python train.py --n_layer=8 --d_model=224 --n_head=4 --n_kv_head=4 --head_dim=64 --d_mlp=896 --vocab_size=8192 --activation="gelu" --norm="layernorm" --norm_place="pre" --norm_eps=1e-05 --positions="learned" --qk_norm=false --attn_scale=0.125 --bias="all" --tie_embeddings=false --parallel_block=true --init="uniform" --init_std_qkv=0.0367 --init_std_o=0.0 --init_std_up=0.0367 --init_std_down=0.0 --optimizer="soap_variant" --lr=0.00305 --lr_mult_up=0.941 --beta1=0.95 --beta2=0.99 --lr_head=0.0024 --warmup_steps=200 --schedule="wsd" --decay_fraction=0.648 --decay_shape="linear" --final_lr_fraction=0.0 --batch_tokens=[32768, 65536] --seq_len=1024 --doc_mask=true --z_loss=1e-05 --train_tokens=392800000 --steps=8470 --dataset="wikipedia_en"
Each number is 50 + 15 x the weight over its row's rms, rounded and kept within 0 to 99. Layers, rows and columns count from 0. The size before them is the row's rms in percent of the matrix's.

# layer 3 MLP up, 896x224, rms 0.122, rows 283-290, columns 0-223
092:31 69 47 73 31 50 36 51 50 49 42 72 60 52 39 56 31 59 63 37 71 28 34 48 62 42 33 78 40 53 27 36 43 41 47 52 39 70 56 35 43 13 44 42 64 39 52 60 42 55 43 51 54 57 66 51 43 60 57 61 30 73 67 62 56 26 43 40 69 65 49 33 43 39 52 52 62 51 50 37 34 35 45 80 54 34 75 78 84 45 47 51 58 72 41 39 30 48 44 60 36 60 36 80 57 33 47 44 45 55 56 55 66 53 47 42 62 37 45 30 62 47 50 55 27 65 32 56 59 34 66 37 69 33 66 64 30 25 77 44 54 53 46 49 49 64 47 67 67 25 45 42 63 48 55 34 49 74 51 39 10 32 74 52 49 66 55 85 55 45 45 50 61 39 31 25 22 58 50 70 40 51 17 84 25 44 21 51 39 77 83 70 76 77 41 53 77 22 68 56 80 48 63 94 58 44 38 55 55 59 48 36 51 48 61 47 46 47 40 50 51 62 36 40
096:44 60 56 81 49 42 73 49 62 70 42 81 53 69 44 46 45 43 39 55 72 42 48 62 36 65 25 40 81 36 48 30 72 30 36 29 48 57 43 31 36 43 67 51 21 28 38 22 65 58 63 43 37 31 30 34 21 53 45 30 12 57 45 71 33 56 74 42 76 55 69 63 56 64 49 31 33 54 36 65 37 61 66 28 64 34 38 44 53 49 48 43 28 44 59 55 67 44 37 62 52 74 76 35 60 63 48 50 69 62 59 55 97 44 49 28 44 76 46 36 67 57 47 54 35 68 56 31 23 55 70 67 58 47 68 38 61 22 14 58 24 46 29 61 62 72 60 22 20 48 66 69 54 65 43 67 30 47 52 41 34 61 61 56 53 41 56 50 53 32 50 51 39 32 51 57 44 42 84 48 32 56 27 55 58 61 48 80 34 45 40 41 35 72 64 51 58 71 45 28 57 44 39 65 48 42 24 74 39 47 63 38 57 36 35 55 53 48 42 53 58 42 48 53
103:47 26 66 46 21 55 41 27 38 72 60 44 35 33 52 51 40 56 52 34 37 52 70 26 33 61 51 73 52 60 44 55 42 48 56 61 64 37 40 51 41 49 56 66 80 57 52 42 54 58 41 36 59 45 39 34 46 83 65 63 55 31 44 74 35 49 51 54 42 48 34 40 40 39 48 38 47 44 34 75 43 40 28 67 62 27 59 51 27 47 69 26 88 55 56 49 29 51 52 51 41 35 48 53 42 38 63 27 47 50 82 24 47 24 59 33 40 41 32 29 42 55 29 47 59 53 15 54 38 35 79 37 26 62 56 65 54 75 46 68 50 62 56 44 21 64 78 76 64 26 60 52 61 45 41 39 42 31 31 68 62 37 47 38 42 72 19 33 43 37 70 61 42 65 50 47 62 79 59 60 70 35 58 20 38 54 75 76 50 40 31 40 45 54 45 52 74 54 55 52 41 92 36 30 45 76 70 66 40 37 62 41 60 62 47 61 43 67 56 42 19 90 61 63
095:53 35 66 62 64 66 42 34 56 28 39 35 33 29 57 52 44 63 50 52 63 73 66 71 24 48 63 37 16 41 62 44 74 55 66 47 60 43 70 27 72 49 84 46 30 73 59 43 47 29 51 80 78 35 49 28 34 37 66 56 42 33 62 48 53 46 65 48 67 39 49 61 58 51 38 32 63 51 37 57 47 66 22 56 78 49 51 32 60 50 51 64 67 42 47 43 36 55 41 45 59 60 59 47 64 49 41 91 55 64 19 35 58 71 38 26 29 47 46 66 10 77 50 63 38 53 26 64 32 36 48 33 59 32 39 31 62 26 30 39 44 38 47 75 32 41 39 25 39 54 39 69 48 35 31 41 25 57 38 50 34 65 48 37 36 43 79 51 51 52 38 47 56 68 58 66 28 44 67 53 71 67 42 36 23 56 23 24 18 51 63 65 54 50 55 37 67 42 35 47 34 37 64 65 76 50 49 54 55 63 31 68 42 28 49 33 69 56 67 46 37 34 37 37
088:43 37 39 82 42 46 62 21 64 56 64 49 55 69 54 46 67 19 35 50 69 75 55 69 75 62 51 46 54 43 18 60 39 55 39 47 49 47 65 76 31 47 83 66 50 36 51 47 39 67 43 53 59 55 87 58 74 33 42 31 56 70 45 41 45 24 44 33 36 43 48 75 35 60 74 51 37 39 36 47 70 69 45 48 51 40 69 30 47 74 65 56 33 67 48 42 08 32 58 33 48 37 71 54 53 69 57 42 39 53 74 65 43 57 48 27 37 57 50 55 48 73 37 36 57 70 55 34 36 77 64 45 42 46 73 50 77 64 50 85 33 46 63 61 79 42 55 56 41 64 40 41 50 73 57 49 39 37 24 30 68 63 28 83 64 47 51 58 38 55 39 44 45 40 32 48 28 54 60 45 46 37 63 64 19 43 80 52 35 35 65 55 60 44 46 67 32 70 28 35 36 24 33 27 52 33 58 37 55 44 65 54 24 63 66 69 38 32 55 29 46 38 43 51
108:31 77 51 61 30 41 63 40 62 39 69 27 36 44 27 38 59 49 52 53 46 46 43 55 54 34 33 48 41 29 48 54 22 73 64 32 80 63 52 58 23 47 34 37 42 53 31 42 31 51 49 78 31 76 61 36 43 51 45 41 54 52 33 51 42 69 62 49 51 42 44 61 23 34 45 60 36 73 56 73 45 25 58 23 38 46 44 55 36 48 56 53 46 47 53 34 43 90 53 27 55 57 38 48 38 30 62 34 41 49 44 56 43 68 15 26 39 69 49 68 71 31 44 49 56 37 63 76 40 46 84 36 36 54 55 43 45 36 85 38 62 58 39 39 46 62 58 93 61 76 47 12 53 48 63 42 40 64 55 41 51 34 70 57 44 12 45 70 87 58 39 44 73 43 65 62 45 46 45 37 47 63 43 62 42 91 04 29 58 53 49 52 57 53 38 54 51 65 63 55 56 64 34 47 30 63 53 58 29 57 38 47 56 57 37 57 42 65 52 34 81 54 56 65
107:54 36 39 52 25 72 34 32 53 28 46 50 44 42 52 56 81 61 52 53 43 47 52 25 17 52 54 59 23 20 48 54 53 31 73 26 64 49 59 57 38 51 37 46 45 40 66 69 67 54 69 57 39 67 72 43 50 66 59 60 57 69 67 88 66 26 48 56 43 61 58 48 16 35 60 49 59 55 71 21 62 17 57 88 45 57 46 43 74 55 52 44 40 52 39 47 29 71 67 45 61 57 54 55 67 71 33 39 35 54 40 39 58 35 22 21 40 69 31 56 25 55 72 18 25 81 33 71 69 38 65 54 45 70 54 57 64 25 47 58 40 67 36 22 67 44 51 61 34 48 38 48 36 81 41 34 39 56 42 81 43 40 20 62 46 65 36 36 32 51 45 44 40 46 50 59 39 47 33 43 71 20 59 53 55 62 75 41 39 45 52 52 44 64 59 50 28 56 58 64 50 49 55 71 51 54 41 43 51 73 45 42 50 63 86 81 45 39 37 51 66 54 65 38
093:40 49 47 54 70 53 60 36 31 26 68 58 21 54 47 69 68 71 72 78 60 47 41 31 43 71 43 74 55 30 45 42 58 61 24 53 48 32 58 45 38 40 56 37 61 47 56 44 47 13 49 51 54 46 41 54 48 70 61 28 72 45 76 54 63 52 58 56 47 57 48 53 36 60 77 23 19 37 37 56 55 48 77 33 38 49 40 50 44 79 59 61 36 34 18 64 49 52 31 53 24 24 37 62 50 72 46 55 49 44 60 50 54 62 51 28 84 56 48 54 08 39 60 58 41 54 23 64 42 59 27 68 48 43 50 33 69 51 62 46 49 44 72 67 25 51 76 61 55 66 45 59 30 39 38 65 62 32 30 59 52 56 45 20 44 67 56 52 35 60 56 29 26 70 76 44 38 42 39 59 47 62 64 25 49 44 54 53 32 41 59 59 22 28 46 63 50 43 58 55 67 43 57 48 46 17 31 58 33 29 11 54 39 53 90 38 62 30 59 39 58 75 27 34